Weights of a small transformer language model.
Size: 16 layers, width 320, 5 heads of 64 (1 for keys and values), MLP 640 SwiGLU, vocabulary 8192, 18.4M parameters.
Architecture: RMSNorm before each block, rotary positions, no biases in attention or MLP, untied embeddings, gated attention, norms scaled by depth, capped logits.
Training: 650M tokens, 4959 steps.
Each number is 50 + 15 x the weight over its row's rms, rounded and kept within 0 to 99. Layers, rows and columns count from 0. The size before them is the row's rms in percent of the matrix's.

# layer 5 attention query, 320x320, rms 0.049, rows 43-57,107-121,171-185,235-249,299-312, columns 0-79
091:34 60 28 51 65 43 35 67 57 57 33 44 42 78 46 38 34 54 57 48 28 55 45 57 69 38 49 56 78 63 42 37 58 39 49 66 40 67 53 32 62 69 54 54 39 42 52 56 11 64 27 26 21 77 67 69 50 30 67 12 52 76 77 49 57 58 31 23 64 45 56 43 44 65 48 35 70 60 41 38
093:29 27 30 48 59 65 55 54 67 46 56 71 31 58 44 78 21 32 54 71 27 47 46 34 55 45 51 38 46 47 26 52 48 46 62 60 34 40 47 57 85 50 52 45 58 51 53 44 32 71 65 37 54 60 13 63 61 28 53 52 47 75 53 74 70 24 21 32 64 48 31 34 47 60 33 47 81 47 41 56
092:56 37 36 39 58 30 41 22 58 67 45 50 68 78 61 41 62 42 55 43 46 65 57 71 41 48 31 46 71 47 29 55 41 71 64 04 55 55 31 37 41 15 61 99 26 53 59 50 68 53 68 72 52 46 61 63 50 46 47 52 51 44 47 43 31 51 34 32 41 55 42 49 60 53 38 58 43 42 79 16
087:56 86 51 39 56 54 19 62 72 46 60 56 62 82 11 36 16 36 53 31 46 28 29 27 70 32 62 87 53 48 59 39 56 67 47 67 34 23 60 62 47 41 37 31 49 47 36 39 45 42 38 64 59 58 49 64 51 63 25 76 52 66 55 55 46 49 44 66 39 53 58 66 24 43 51 39 45 40 44 51
093:47 66 40 54 89 33 27 67 50 50 53 57 51 79 39 49 22 55 64 55 37 53 12 36 48 53 68 66 31 76 64 59 60 53 44 38 61 47 88 35 39 61 37 62 60 40 78 39 33 51 50 36 34 44 36 61 61 61 67 38 60 56 31 43 38 36 31 48 20 55 58 38 34 68 18 54 59 53 73 63
084:70 70 44 47 83 41 47 62 39 38 53 35 47 72 40 32 33 43 68 37 62 28 22 57 90 63 51 40 74 50 70 24 62 20 65 77 60 24 43 64 60 68 53 42 49 30 61 43 34 38 31 46 42 45 87 40 36 49 48 32 46 23 58 66 41 47 59 50 32 32 45 42 52 52 64 33 71 53 31 45
095:54 35 35 61 73 52 44 45 70 47 13 55 52 62 24 54 34 42 18 27 51 48 43 63 50 53 51 52 53 32 40 66 27 56 65 11 58 23 51 53 31 22 36 74 63 63 65 40 36 42 68 46 78 70 47 64 54 61 59 56 19 36 78 50 40 38 26 36 29 48 44 66 68 58 67 62 80 47 42 54
088:79 51 41 64 56 13 51 55 29 46 38 45 39 40 52 56 69 54 47 35 30 72 50 38 45 50 60 58 62 56 33 35 58 33 53 29 59 35 74 59 35 79 41 48 52 33 36 72 38 58 36 47 49 39 49 52 46 61 62 21 26 41 33 45 45 67 36 26 13 53 38 39 29 58 32 63 44 55 36 73
085:37 18 78 71 28 66 53 32 36 52 32 49 49 39 99 70 83 55 24 36 54 87 77 54 27 50 59 42 41 44 43 57 41 41 52 55 27 26 71 51 16 63 43 49 27 79 24 54 52 62 26 54 61 52 38 42 53 56 43 09 54 74 48 40 66 46 42 29 47 48 39 20 51 47 24 48 42 74 63 46
088:59 06 26 65 46 42 60 61 74 62 45 19 33 15 62 55 59 43 54 59 58 37 66 37 39 46 19 42 68 32 38 60 63 58 76 49 41 33 58 99 73 31 44 66 57 51 30 48 50 47 35 41 64 35 47 54 64 17 61 59 46 71 37 68 61 36 56 64 59 58 55 46 44 44 58 51 44 47 47 64
090:43 21 37 55 53 90 72 43 61 77 30 65 45 42 51 51 44 52 30 47 72 42 62 66 33 42 33 27 48 40 44 62 58 56 48 40 29 24 44 80 57 23 54 54 51 41 66 64 40 50 59 34 71 52 47 19 55 52 35 61 63 17 76 41 46 44 45 37 51 59 38 48 67 41 62 59 43 70 66 71
088:40 41 56 44 64 51 66 78 41 47 75 42 50 47 36 58 41 41 70 69 51 55 10 41 59 31 52 48 44 69 66 08 50 37 59 44 33 41 27 78 40 54 54 33 56 66 67 47 15 49 37 45 48 60 59 58 47 52 32 57 55 41 12 64 76 40 58 53 30 43 23 63 36 40 52 71 36 74 51 56
092:60 58 76 63 34 28 69 42 37 42 53 31 74 31 47 37 51 28 53 42 81 68 61 65 56 76 47 56 56 46 58 37 54 59 64 46 60 62 57 51 41 75 62 53 50 41 27 51 49 61 50 38 48 28 62 24 43 51 63 63 55 42 60 56 41 45 45 70 41 60 61 43 65 57 35 57 27 50 37 42
096:53 40 19 77 44 64 64 52 50 59 31 41 28 56 53 63 79 31 79 33 66 56 40 63 46 37 29 50 48 65 23 42 58 39 60 28 36 30 55 78 44 57 31 53 58 49 52 31 63 51 44 75 51 64 74 49 67 36 61 34 28 49 35 59 50 44 46 42 41 52 56 30 40 43 33 60 47 62 55 97
094:50 15 84 72 22 38 32 39 50 43 40 27 28 41 59 65 86 66 40 42 61 66 49 52 42 42 47 57 44 46 31 68 62 55 41 54 48 31 73 53 40 82 33 39 60 65 37 68 63 52 43 65 49 49 47 51 60 45 51 18 47 61 51 54 74 49 55 65 66 63 26 48 47 52 19 40 43 55 52 68
105:32 73 64 45 59 59 40 56 65 74 39 57 42 55 60 62 60 39 50 66 62 51 47 53 54 48 58 55 67 44 90 33 70 26 27 38 36 42 61 61 41 71 42 50 51 40 49 64 25 43 17 60 39 61 56 40 38 55 63 56 56 48 58 72 57 38 41 21 59 54 48 48 57 48 32 40 32 34 45 48
098:08 77 33 39 51 66 59 55 30 70 49 63 60 35 28 73 63 29 82 87 62 71 26 33 37 67 41 47 31 67 56 28 43 58 78 52 57 54 72 44 61 69 28 45 73 40 46 44 53 25 31 63 47 45 46 45 34 66 72 67 55 44 44 53 60 39 45 30 51 53 49 57 47 62 56 39 61 64 56 46
106:62 30 57 52 39 52 60 51 59 51 46 67 31 49 19 43 52 65 55 41 31 39 37 43 41 10 44 57 74 68 17 66 65 64 45 37 30 52 55 65 36 75 47 58 42 69 54 31 56 58 54 68 52 53 49 53 73 87 50 72 42 71 59 48 54 59 45 34 53 36 51 34 60 66 37 59 46 39 30 60
100:49 63 40 51 52 74 53 36 55 47 47 21 32 56 93 09 34 43 31 23 81 55 59 61 65 40 59 79 73 37 49 35 68 57 57 59 61 48 60 57 39 63 70 44 65 73 63 57 45 61 52 32 40 54 68 49 56 59 42 51 64 39 52 67 28 53 39 60 59 55 56 50 34 44 70 65 36 58 69 51
102:47 66 39 59 65 30 28 83 54 47 43 37 69 66 86 54 74 46 48 57 57 65 32 61 52 55 45 63 71 44 46 46 20 34 40 51 49 55 54 26 22 64 48 44 72 59 27 77 31 40 45 36 35 63 20 75 48 54 71 33 75 51 64 61 51 20 38 44 58 49 17 45 59 71 50 73 68 66 57 65
102:33 61 74 75 51 47 79 37 30 57 54 78 57 57 63 50 54 49 46 52 46 60 41 57 62 76 44 38 42 56 55 31 77 72 37 51 33 55 55 76 36 39 65 46 47 46 53 34 46 37 29 37 71 59 40 27 38 60 43 55 77 42 30 56 62 61 44 71 76 57 53 23 30 45 44 17 30 46 41 61
101:44 49 55 69 22 42 59 42 65 47 25 56 29 42 40 59 37 53 34 62 53 70 62 41 45 45 52 46 64 54 71 62 43 43 57 47 50 53 36 31 45 37 71 50 43 46 44 47 52 59 64 39 78 43 41 75 53 72 51 58 52 48 52 66 45 33 43 45 53 33 68 53 81 45 45 46 54 56 42 58
098:40 49 44 57 59 12 49 36 51 70 58 45 73 59 74 54 71 54 45 15 50 72 53 66 33 60 57 48 55 60 40 49 36 30 33 49 29 55 45 19 39 45 66 43 37 72 40 70 55 41 43 19 64 48 49 52 52 42 27 22 70 37 61 25 35 75 41 63 40 47 34 26 45 52 62 23 62 51 56 42
096:33 52 33 55 64 74 69 66 35 27 47 57 71 46 44 56 45 29 58 31 58 51 34 60 50 43 42 61 40 37 50 54 81 47 33 72 32 63 63 84 37 48 19 39 63 48 54 41 71 35 62 36 71 46 55 25 59 31 34 48 29 51 68 25 64 50 48 29 32 53 36 65 24 41 67 48 85 59 65 73
103:34 50 50 53 52 69 57 49 37 53 50 39 49 20 57 39 49 59 60 83 64 61 58 47 46 66 21 33 31 41 44 58 54 50 71 38 45 75 71 58 63 30 99 26 52 50 56 41 84 29 42 45 68 36 49 46 74 56 26 61 66 45 27 41 63 64 75 69 49 74 60 45 41 57 52 39 33 40 51 47
103:35 33 42 69 48 62 58 32 60 44 49 49 35 07 67 65 67 53 25 61 47 53 65 40 54 66 51 53 55 35 58 56 55 64 54 63 55 78 35 37 60 30 73 43 65 55 25 70 47 16 66 62 81 15 12 25 47 40 51 62 40 35 53 74 26 54 47 71 31 54 37 57 11 31 45 69 52 65 39 65
099:17 65 37 33 63 64 73 41 24 41 67 65 64 55 33 36 29 34 74 51 36 55 35 48 57 55 46 38 16 44 60 33 39 26 79 42 62 57 54 70 49 54 36 52 54 58 49 30 56 33 46 64 48 45 49 14 55 33 49 68 61 31 38 71 54 59 67 72 50 49 59 66 21 34 41 27 43 68 31 60
103:71 15 62 85 38 35 35 42 37 54 47 26 36 49 55 52 53 61 19 30 37 31 69 58 46 47 55 50 67 75 43 68 31 39 64 73 54 39 31 35 40 35 46 67 36 36 70 51 43 61 68 52 39 33 63 35 40 46 38 27 32 58 46 31 39 64 59 61 58 51 68 46 57 44 60 52 19 38 56 38
104:47 60 57 50 61 57 56 73 65 28 64 71 70 52 48 62 55 23 66 79 69 70 35 40 77 76 35 40 24 59 75 38 55 73 12 64 43 79 51 42 64 55 38 18 33 55 30 52 41 36 53 64 66 53 44 52 45 53 45 56 51 53 52 71 54 48 69 56 43 49 51 52 33 30 54 61 65 72 54 72
096:40 59 76 46 55 38 57 67 09 71 48 49 59 54 71 57 70 34 60 40 63 61 35 61 49 65 73 48 37 52 51 25 64 36 63 33 59 22 59 67 41 74 71 49 44 58 57 26 46 37 20 39 24 56 83 37 52 92 46 21 31 52 59 31 51 48 49 58 59 45 31 62 46 52 51 46 51 58 35 48
104:33 45 47 30 39 75 47 71 75 50 34 50 39 65 68 40 32 67 62 64 60 61 46 43 46 44 33 43 71 30 59 46 61 21 46 29 43 64 43 46 61 39 34 60 71 59 27 43 66 53 44 32 09 41 56 69 56 49 37 32 58 51 34 40 60 49 53 53 49 45 28 36 18 59 40 48 43 49 56 49
101:35 59 78 35 33 65 51 77 45 13 46 40 63 32 46 41 14 76 39 76 53 20 31 45 55 66 55 47 41 41 62 70 57 37 51 68 22 69 59 58 39 51 62 37 46 56 70 46 70 59 49 59 32 70 45 18 61 45 55 48 73 55 40 50 55 35 49 57 55 49 55 47 46 65 50 49 25 58 75 46
108:59 20 41 46 50 47 50 39 64 48 41 79 33 72 56 47 49 14 33 47 42 75 56 53 61 43 48 41 92 47 00 22 48 64 60 54 53 33 66 56 38 37 51 56 42 57 66 54 60 47 41 49 65 49 42 63 64 37 63 66 35 57 40 73 42 34 31 34 58 29 76 68 66 68 39 81 53 39 29 42
101:52 64 46 03 58 83 54 63 30 37 53 53 57 48 70 29 37 63 37 31 65 31 50 53 17 57 51 56 33 61 67 64 45 36 35 56 79 72 36 52 44 46 71 55 41 42 45 61 27 68 53 60 67 58 63 56 49 28 55 66 46 37 41 78 38 45 44 46 55 54 29 65 78 47 53 45 48 67 44 58
101:35 38 11 66 24 67 28 66 42 45 60 59 50 64 50 66 43 64 75 37 43 52 34 59 76 42 39 47 55 46 71 72 63 39 25 68 56 51 63 51 27 73 33 28 38 68 44 66 62 70 38 50 61 48 41 58 51 19 77 44 46 46 41 45 66 46 54 30 66 28 41 53 40 52 63 67 77 66 49 53
105:74 26 50 50 63 68 73 66 59 44 52 66 48 55 47 52 37 37 45 40 15 53 54 43 61 52 57 35 41 43 63 32 30 60 54 60 42 73 47 61 48 40 57 44 32 74 51 51 74 44 69 13 53 25 30 55 38 40 22 45 75 47 66 26 51 51 41 22 26 61 56 53 71 45 61 31 38 55 60 66
098:52 60 75 67 47 44 75 32 40 81 36 48 63 29 06 64 54 72 30 61 47 70 58 51 38 45 62 42 52 63 46 49 45 50 64 29 54 44 46 73 32 54 47 82 52 62 48 37 63 45 71 46 61 41 28 71 46 55 39 35 53 52 78 43 40 13 44 35 55 24 57 95 59 66 45 67 57 68 60 49
099:31 65 23 49 62 36 38 43 57 58 50 48 56 49 66 50 66 53 50 45 35 80 36 46 63 44 63 60 65 70 42 42 34 53 44 56 41 64 37 17 74 63 51 66 77 34 38 29 42 51 31 48 71 33 18 85 60 78 40 24 58 48 57 41 52 48 44 71 55 61 49 61 73 67 62 71 32 48 24 39
100:78 81 54 55 52 51 65 50 33 54 53 39 43 56 45 40 40 33 55 46 49 44 60 55 77 64 50 60 66 59 40 35 51 66 32 57 65 55 47 34 69 53 56 36 46 56 42 42 44 73 39 46 10 39 51 50 34 64 46 62 42 89 36 47 46 45 43 57 42 69 36 37 48 61 43 39 17 45 41 61
106:65 67 30 38 52 36 26 34 20 45 65 64 63 55 72 37 35 60 61 73 59 38 36 22 47 42 44 59 49 62 66 62 66 55 62 63 62 70 53 50 56 73 32 38 36 47 70 39 69 55 51 29 42 27 60 17 67 58 64 71 42 28 43 53 78 53 61 46 53 61 31 44 54 38 23 44 49 62 58 49
109:54 34 47 75 61 93 63 34 70 66 14 56 26 51 14 58 49 47 32 50 16 42 59 76 33 28 37 22 42 57 41 60 56 39 44 37 49 55 66 82 52 42 45 63 11 28 48 55 49 72 38 54 44 48 61 78 58 46 39 15 55 34 43 23 69 41 61 39 56 53 52 55 86 50 55 36 61 36 24 60
104:44 38 41 40 42 75 51 44 62 41 62 48 43 34 62 49 70 63 57 39 33 61 44 24 52 46 41 58 34 63 85 66 49 37 27 49 50 28 72 38 42 44 35 58 55 54 30 32 78 66 65 58 48 57 65 15 31 43 68 48 54 29 40 71 70 42 73 40 42 59 52 39 52 19 64 09 39 58 56 49
097:29 54 75 14 29 35 50 22 20 44 55 57 72 42 78 70 34 50 50 53 54 86 38 71 46 58 65 47 43 65 34 35 29 53 34 36 80 64 31 48 33 41 46 47 56 68 40 34 26 29 28 50 37 56 46 65 54 72 44 40 60 54 48 45 53 51 65 68 76 61 60 42 32 73 62 54 56 68 39 39
098:48 41 04 32 53 36 74 49 69 68 50 53 54 70 37 49 57 54 73 21 39 53 21 65 60 54 48 37 71 57 33 60 51 57 34 35 35 47 26 42 47 69 61 38 42 54 45 36 67 56 60 47 62 70 41 80 60 56 96 76 31 73 52 47 65 62 62 80 61 51 57 61 69 53 58 51 46 44 54 29
102:44 60 68 42 32 39 38 68 45 30 57 39 76 71 60 44 52 38 52 52 39 36 50 51 36 65 60 94 28 53 50 34 48 45 60 61 46 78 60 34 61 38 86 42 31 56 49 50 54 75 41 51 45 77 33 38 40 76 62 45 48 54 81 38 48 41 90 58 53 81 48 36 70 54 43 77 65 31 50 24
109:42 69 51 49 42 45 41 64 26 53 39 36 43 28 55 56 61 33 51 66 37 49 62 49 47 26 46 27 64 53 42 42 50 36 25 69 56 34 40 58 53 45 36 56 53 50 52 53 22 53 51 26 39 57 61 55 45 83 63 56 32 99 29 59 45 39 45 49 37 44 40 33 39 41 86 45 58 65 44 59
106:38 49 60 20 33 53 59 54 55 64 70 27 51 56 53 65 59 57 43 65 47 61 45 26 48 43 40 45 45 46 64 68 54 31 39 66 45 67 36 03 64 58 42 49 89 39 57 30 59 44 35 72 46 36 60 69 53 61 49 48 55 35 58 38 71 53 38 36 76 61 47 45 44 57 37 49 35 50 61 47
107:55 34 38 60 51 49 43 48 50 55 31 44 43 43 34 56 46 37 72 53 31 42 65 28 37 36 61 54 53 34 46 55 79 54 20 44 44 48 16 62 56 64 56 49 48 31 41 45 46 28 58 72 39 55 59 53 61 67 69 57 47 52 61 43 43 56 28 48 56 52 49 41 58 49 24 68 57 54 59 75
108:78 65 46 67 40 22 62 34 79 49 44 35 37 60 44 52 62 30 51 59 57 64 77 41 52 49 52 50 34 48 52 54 76 33 67 22 41 67 61 44 44 58 12 44 64 40 15 79 46 58 18 38 54 43 70 59 40 63 40 41 42 45 66 45 39 46 41 68 33 35 63 67 34 52 66 40 59 56 92 67
110:61 52 73 56 62 64 64 84 33 59 71 34 49 51 44 66 47 53 61 47 88 55 52 59 33 47 74 63 52 50 55 64 72 41 50 61 51 28 34 37 61 53 37 68 38 45 17 52 43 29 50 48 48 77 54 49 64 43 54 58 58 42 53 63 61 47 36 53 47 48 45 59 65 62 40 65 62 56 74 31
105:51 29 72 72 39 73 47 66 27 43 67 57 55 54 33 33 34 52 41 54 47 65 43 45 40 63 55 38 44 28 56 55 72 41 24 31 51 46 73 25 52 50 46 37 27 30 59 34 24 35 46 38 49 32 38 61 54 53 66 62 48 41 49 32 28 87 60 61 59 56 58 43 48 46 58 53 44 54 42 45
104:52 24 61 38 44 59 61 65 79 65 54 32 51 35 54 57 56 52 35 65 58 75 61 45 39 60 53 50 36 43 57 73 68 56 41 70 23 42 51 17 54 41 56 49 33 42 48 60 42 45 62 73 76 33 15 65 43 57 29 45 69 43 34 28 34 39 62 45 40 35 50 46 23 66 62 54 46 40 42 48
106:36 51 58 37 30 62 56 68 51 50 54 64 59 51 47 56 26 60 49 53 46 31 43 45 50 37 62 48 55 56 66 42 37 38 43 66 36 45 54 57 66 36 71 50 60 57 37 51 18 55 65 30 40 56 37 29 45 56 47 60 99 49 62 41 30 37 49 56 55 35 51 59 67 48 52 24 46 50 75 45
105:51 70 43 33 69 54 23 32 52 45 50 50 34 54 37 59 45 36 24 32 43 68 42 24 16 26 58 43 45 43 67 57 57 28 70 74 30 28 48 53 53 53 68 62 55 73 25 41 68 53 55 49 44 63 43 54 40 87 20 15 69 48 79 40 54 74 45 37 83 71 67 62 54 43 40 42 28 44 34 50
109:34 46 50 48 64 37 43 48 45 75 40 47 44 34 44 40 67 63 56 55 49 39 56 40 47 64 50 38 26 44 45 42 62 35 66 57 77 27 45 42 66 20 65 62 59 32 48 49 52 27 48 88 69 48 38 61 58 64 44 74 34 59 42 33 43 56 89 65 65 49 34 46 27 62 63 59 29 81 72 67
107:65 54 48 48 53 66 56 44 52 60 49 29 39 41 66 77 54 59 35 69 67 40 49 54 31 20 69 49 57 34 42 40 49 46 69 32 74 59 76 41 45 44 62 61 50 65 22 60 72 36 97 71 40 69 73 49 47 51 59 58 51 55 57 43 62 71 31 55 24 61 47 74 45 52 58 61 70 33 52 67
108:66 52 52 55 69 58 64 48 36 31 54 47 51 64 31 50 29 45 77 43 38 84 50 55 61 42 82 44 26 61 51 57 51 56 82 45 39 66 33 64 39 82 48 50 35 34 56 55 55 74 68 60 44 64 52 10 58 41 23 58 62 22 57 71 38 52 66 46 42 70 74 49 47 41 43 79 38 63 39 53
107:60 06 49 64 59 29 71 65 32 53 45 37 57 58 44 28 61 36 38 31 32 36 72 46 52 62 58 57 45 27 30 31 49 67 68 57 46 29 60 32 54 60 58 35 46 45 48 67 39 18 88 66 48 35 18 64 52 44 41 73 50 52 58 48 52 76 39 57 53 40 49 48 66 31 66 56 53 44 63 49
107:71 49 21 47 49 63 54 27 56 43 58 74 46 62 51 63 60 41 63 78 72 53 69 39 64 58 65 55 52 51 37 64 57 54 45 57 44 57 59 76 34 39 45 61 61 60 76 21 18 44 65 38 46 63 71 49 26 50 38 56 75 43 31 53 42 36 52 39 36 31 46 29 40 58 58 42 40 64 51 49
112:43 55 08 48 65 39 54 64 80 72 54 54 41 51 50 47 50 58 43 32 31 48 42 30 62 55 25 57 62 63 29 68 80 65 39 35 63 36 23 38 58 70 62 53 71 36 61 42 43 43 49 34 70 76 72 57 37 27 46 65 41 74 50 39 53 81 47 52 82 50 58 54 43 59 37 56 35 49 31 70
103:51 60 46 35 43 36 37 34 33 18 57 55 51 31 32 37 64 60 23 64 55 57 40 37 28 58 78 37 36 60 58 65 56 41 49 37 81 39 80 50 60 39 44 53 53 29 53 59 65 45 42 53 73 38 56 56 47 67 48 89 48 74 41 76 68 55 61 28 67 59 46 43 55 78 58 50 04 47 38 61
096:58 45 69 48 63 32 48 85 57 44 63 39 64 52 39 40 32 61 56 61 56 55 60 40 59 70 31 39 64 57 38 65 45 37 37 66 33 49 53 49 38 43 40 37 75 38 44 52 73 68 58 59 45 75 19 26 37 56 29 61 55 43 43 41 50 53 53 19 27 34 68 55 36 36 50 27 17 65 53 45
097:39 24 47 53 54 56 42 62 43 53 30 87 41 26 66 51 84 27 52 60 37 48 24 56 52 17 60 68 75 46 32 27 62 51 54 59 20 55 59 54 54 79 18 51 36 17 20 48 61 55 50 62 42 56 35 84 55 51 69 32 55 68 67 58 60 30 32 67 74 61 44 46 46 53 66 58 66 55 70 48
096:45 53 46 53 53 48 47 73 48 89 70 50 64 54 38 66 39 60 36 48 70 55 40 16 39 45 46 53 38 66 48 71 49 57 41 41 66 18 55 31 29 49 60 67 33 42 54 75 43 60 60 34 59 59 44 78 47 38 67 62 52 26 23 27 21 45 42 40 39 49 51 64 55 43 39 34 63 55 72 70
095:69 22 61 56 45 25 45 24 24 81 48 55 44 57 66 33 47 26 66 19 41 58 21 38 55 37 62 60 41 32 52 54 44 21 65 41 58 53 41 46 64 43 53 77 48 34 37 48 64 68 67 48 43 18 66 57 57 50 61 54 73 68 41 57 30 30 56 42 60 38 49 56 64 45 66 29 82 34 92 41
094:57 27 54 76 54 42 52 50 70 60 54 76 44 38 34 28 30 36 26 35 14 57 62 54 31 26 64 71 38 35 34 37 63 52 20 41 34 53 64 54 53 55 52 41 40 89 52 61 67 32 59 16 31 38 49 52 55 41 28 84 68 34 45 52 75 46 47 51 68 54 29 57 75 65 35 49 53 44 66 38
097:57 38 60 53 34 59 65 61 62 81 40 44 45 34 26 39 37 09 41 52 45 69 66 37 30 32 57 61 46 67 34 55 79 50 56 57 54 56 45 19 34 30 67 48 34 46 37 06 81 75 49 55 53 46 34 75 63 96 85 32 38 43 57 37 43 07 47 42 49 64 30 55 79 98 76 51 72 43 60 42
095:53 61 34 27 56 60 69 41 55 43 45 66 40 63 68 67 56 31 43 47 23 48 33 57 67 21 50 71 42 42 48 43 58 51 85 46 39 35 59 54 46 54 57 45 38 43 63 17 48 59 57 26 51 40 24 75 44 50 62 52 66 63 42 58 74 42 50 46 60 55 18 70 58 60 52 76 63 47 31 46
091:85 42 85 39 67 35 56 90 24 30 25 59 32 68 56 52 47 41 28 71 83 49 27 66 49 62 46 47 52 55 62 69 60 61 28 61 63 51 55 55 43 24 63 56 43 39 42 41 65 59 20 51 42 37 45 65 68 65 39 29 65 61 37 61 43 68 52 52 49 80 53 55 48 51 73 38 41 39 53 48
090:79 44 39 47 76 50 54 75 48 22 47 64 84 59 55 47 68 47 32 49 38 55 49 48 73 46 33 48 58 45 40 65 81 44 30 64 51 39 77 65 34 47 86 34 30 43 49 58 35 70 63 51 52 60 41 32 48 33 12 54 28 17 25 49 69 53 66 66 56 77 30 38 36 53 54 61 33 68 44 46
101:56 64 58 78 47 58 60 69 40 65 35 58 17 65 52 60 34 46 38 59 32 39 41 36 45 42 78 59 64 43 31 41 74 52 41 39 38 54 80 35 43 09 32 50 42 57 18 57 48 76 37 66 45 56 43 63 52 37 46 53 30 51 48 50 72 45 47 79 40 66 46 67 58 45 57 44 56 51 57 38
097:40 67 70 42 79 38 65 60 37 48 65 33 63 48 61 62 31 51 46 30 80 52 52 59 47 81 45 50 61 60 63 29 19 26 78 24 38 51 46 67 46 47 56 32 79 52 35 56 51 33 61 54 38 31 69 75 56 29 39 53 43 31 46 59 62 61 69 55 82 65 62 62 27 42 58 45 24 49 62 47
098:48 40 31 69 48 46 61 36 24 54 38 64 45 37 52 36 51 53 44 27 64 25 64 70 60 40 75 63 72 69 15 42 25 50 66 48 74 62 44 42 60 65 41 43 60 86 83 61 44 37 42 42 49 20 52 57 58 30 63 43 78 55 49 50 66 41 26 52 41 37 59 50 29 39 38 53 30 28 51 42
092:64 48 34 29 38 78 32 13 31 44 42 59 35 58 27 78 42 20 69 56 19 55 64 39 39 32 64 39 35 32 68 48 51 21 41 21 46 43 66 45 67 53 38 30 50 74 45 46 31 61 32 52 81 18 64 61 56 61 70 13 50 67 46 55 52 42 52 71 27 49 23 47 69 38 73 80 62 34 56 53
# layer 5 attention key, 64x320, rms 0.0457, rows 43-56, columns 0-79
095:48 49 28 31 65 44 45 64 73 60 28 48 55 49 58 41 56 57 52 55 40 54 15 93 57 38 50 52 73 44 54 68 40 23 53 65 40 37 39 54 40 80 40 50 45 62 44 38 63 63 45 32 46 51 57 64 43 37 56 56 48 58 53 51 44 50 16 50 28 43 71 66 52 58 59 28 43 80 38 45
089:72 35 41 58 54 75 45 44 69 32 12 48 09 41 34 60 27 55 63 46 20 32 49 34 39 40 45 38 61 54 48 51 43 38 67 45 69 28 50 46 56 60 31 79 48 33 74 25 41 29 72 27 69 45 64 66 50 31 43 48 34 45 61 35 30 47 23 55 41 54 30 37 49 73 21 56 25 41 22 50
086:53 61 25 26 34 59 46 44 28 28 35 52 53 58 45 43 63 51 60 35 47 65 86 70 40 55 29 56 87 58 35 63 13 47 48 82 49 25 54 59 49 21 57 37 34 79 18 37 41 48 40 43 47 28 54 41 45 58 65 57 73 47 26 53 00 48 58 56 31 15 41 46 56 48 60 46 47 38 76 47
094:53 58 82 56 67 28 28 53 48 42 23 26 52 41 44 51 49 58 50 46 44 36 35 71 75 31 65 62 23 51 62 60 45 54 61 54 45 50 42 51 38 65 34 31 35 46 22 57 49 33 55 35 58 39 22 66 45 36 05 49 56 41 71 28 58 43 69 46 43 29 49 48 62 38 50 50 53 73 56 61
099:47 37 41 32 83 33 39 19 88 51 34 49 38 53 65 59 70 69 42 59 55 59 50 52 40 44 73 52 47 42 71 52 12 63 59 35 36 52 77 17 63 65 34 63 64 57 40 55 53 64 68 35 80 43 65 59 55 62 79 59 52 52 57 49 38 55 36 34 43 61 46 30 54 54 45 31 57 59 38 42
094:35 68 51 47 57 68 45 67 54 24 19 42 52 58 74 65 50 55 56 15 43 30 29 69 50 52 44 48 59 39 41 35 55 18 37 45 65 49 51 84 60 49 54 52 41 28 45 67 19 39 30 64 43 68 65 49 39 66 31 41 28 49 51 55 52 50 57 61 37 63 25 49 61 46 50 52 74 41 43 53
088:73 35 35 25 77 65 23 60 55 18 44 58 51 66 43 66 60 28 37 23 39 57 17 60 58 64 26 52 45 16 36 48 37 52 37 41 66 25 76 35 33 42 38 34 38 69 30 56 59 42 74 59 61 56 60 60 36 59 58 33 51 88 48 34 38 47 36 64 49 69 31 49 48 61 58 74 75 31 43 52
090:72 39 44 54 65 44 52 38 66 49 31 38 24 72 29 43 46 62 46 37 34 76 66 82 42 76 37 47 25 49 39 62 58 35 57 40 78 68 46 42 47 43 35 55 49 67 33 45 59 56 37 46 40 56 31 45 56 46 67 78 40 36 65 51 64 69 31 47 58 60 39 22 82 37 82 26 64 44 61 68
087:47 26 52 67 24 58 65 33 59 53 46 57 48 71 52 32 40 57 49 33 53 67 49 64 59 20 57 54 44 52 48 52 63 52 64 51 37 50 59 32 27 53 73 71 24 34 65 38 54 56 80 62 72 67 45 28 59 65 23 35 98 46 64 27 34 32 32 40 46 03 39 34 55 17 15 64 49 63 48 48
091:63 15 76 52 46 74 70 42 62 30 52 51 32 56 65 44 78 42 68 71 62 70 65 43 43 39 56 29 37 39 55 43 46 48 60 41 62 59 56 45 49 38 67 64 67 55 62 49 49 29 54 35 61 21 48 52 52 65 24 54 51 46 47 46 47 75 54 69 42 55 58 72 55 47 39 86 29 19 16 56
088:40 81 34 53 54 88 51 63 79 20 76 57 70 61 60 37 48 22 58 39 49 49 56 58 61 71 24 44 69 60 59 18 80 65 62 64 27 48 46 57 51 23 50 36 31 59 42 43 48 31 45 49 30 43 23 37 48 18 58 47 63 53 53 42 75 59 42 38 62 43 38 36 68 20 58 55 47 52 56 46
092:37 34 78 44 56 62 55 54 45 59 64 51 32 56 35 50 37 69 40 64 62 28 50 37 58 37 38 45 42 48 48 29 41 56 47 46 35 65 41 43 71 71 94 54 34 45 48 47 33 44 48 47 49 55 39 47 67 37 50 33 61 21 33 26 62 64 44 57 43 71 32 39 55 21 53 35 39 33 39 43
090:42 56 58 31 42 71 42 46 67 53 66 39 67 38 42 38 67 55 53 57 44 23 59 53 41 49 43 63 42 49 45 38 36 52 34 74 48 61 68 40 49 61 64 44 75 80 43 57 51 72 46 68 10 58 54 46 37 43 17 51 46 58 63 46 47 51 50 65 33 71 51 74 46 40 36 40 43 62 46 47
098:61 47 26 48 77 58 49 61 55 67 51 61 45 74 76 60 71 62 49 31 51 31 47 38 43 41 42 70 41 68 58 46 54 44 61 44 44 37 52 56 47 36 55 64 50 30 67 58 49 27 52 59 62 57 40 50 57 49 30 51 61 52 38 38 91 49 63 56 39 47 33 44 70 40 23 50 40 92 68 76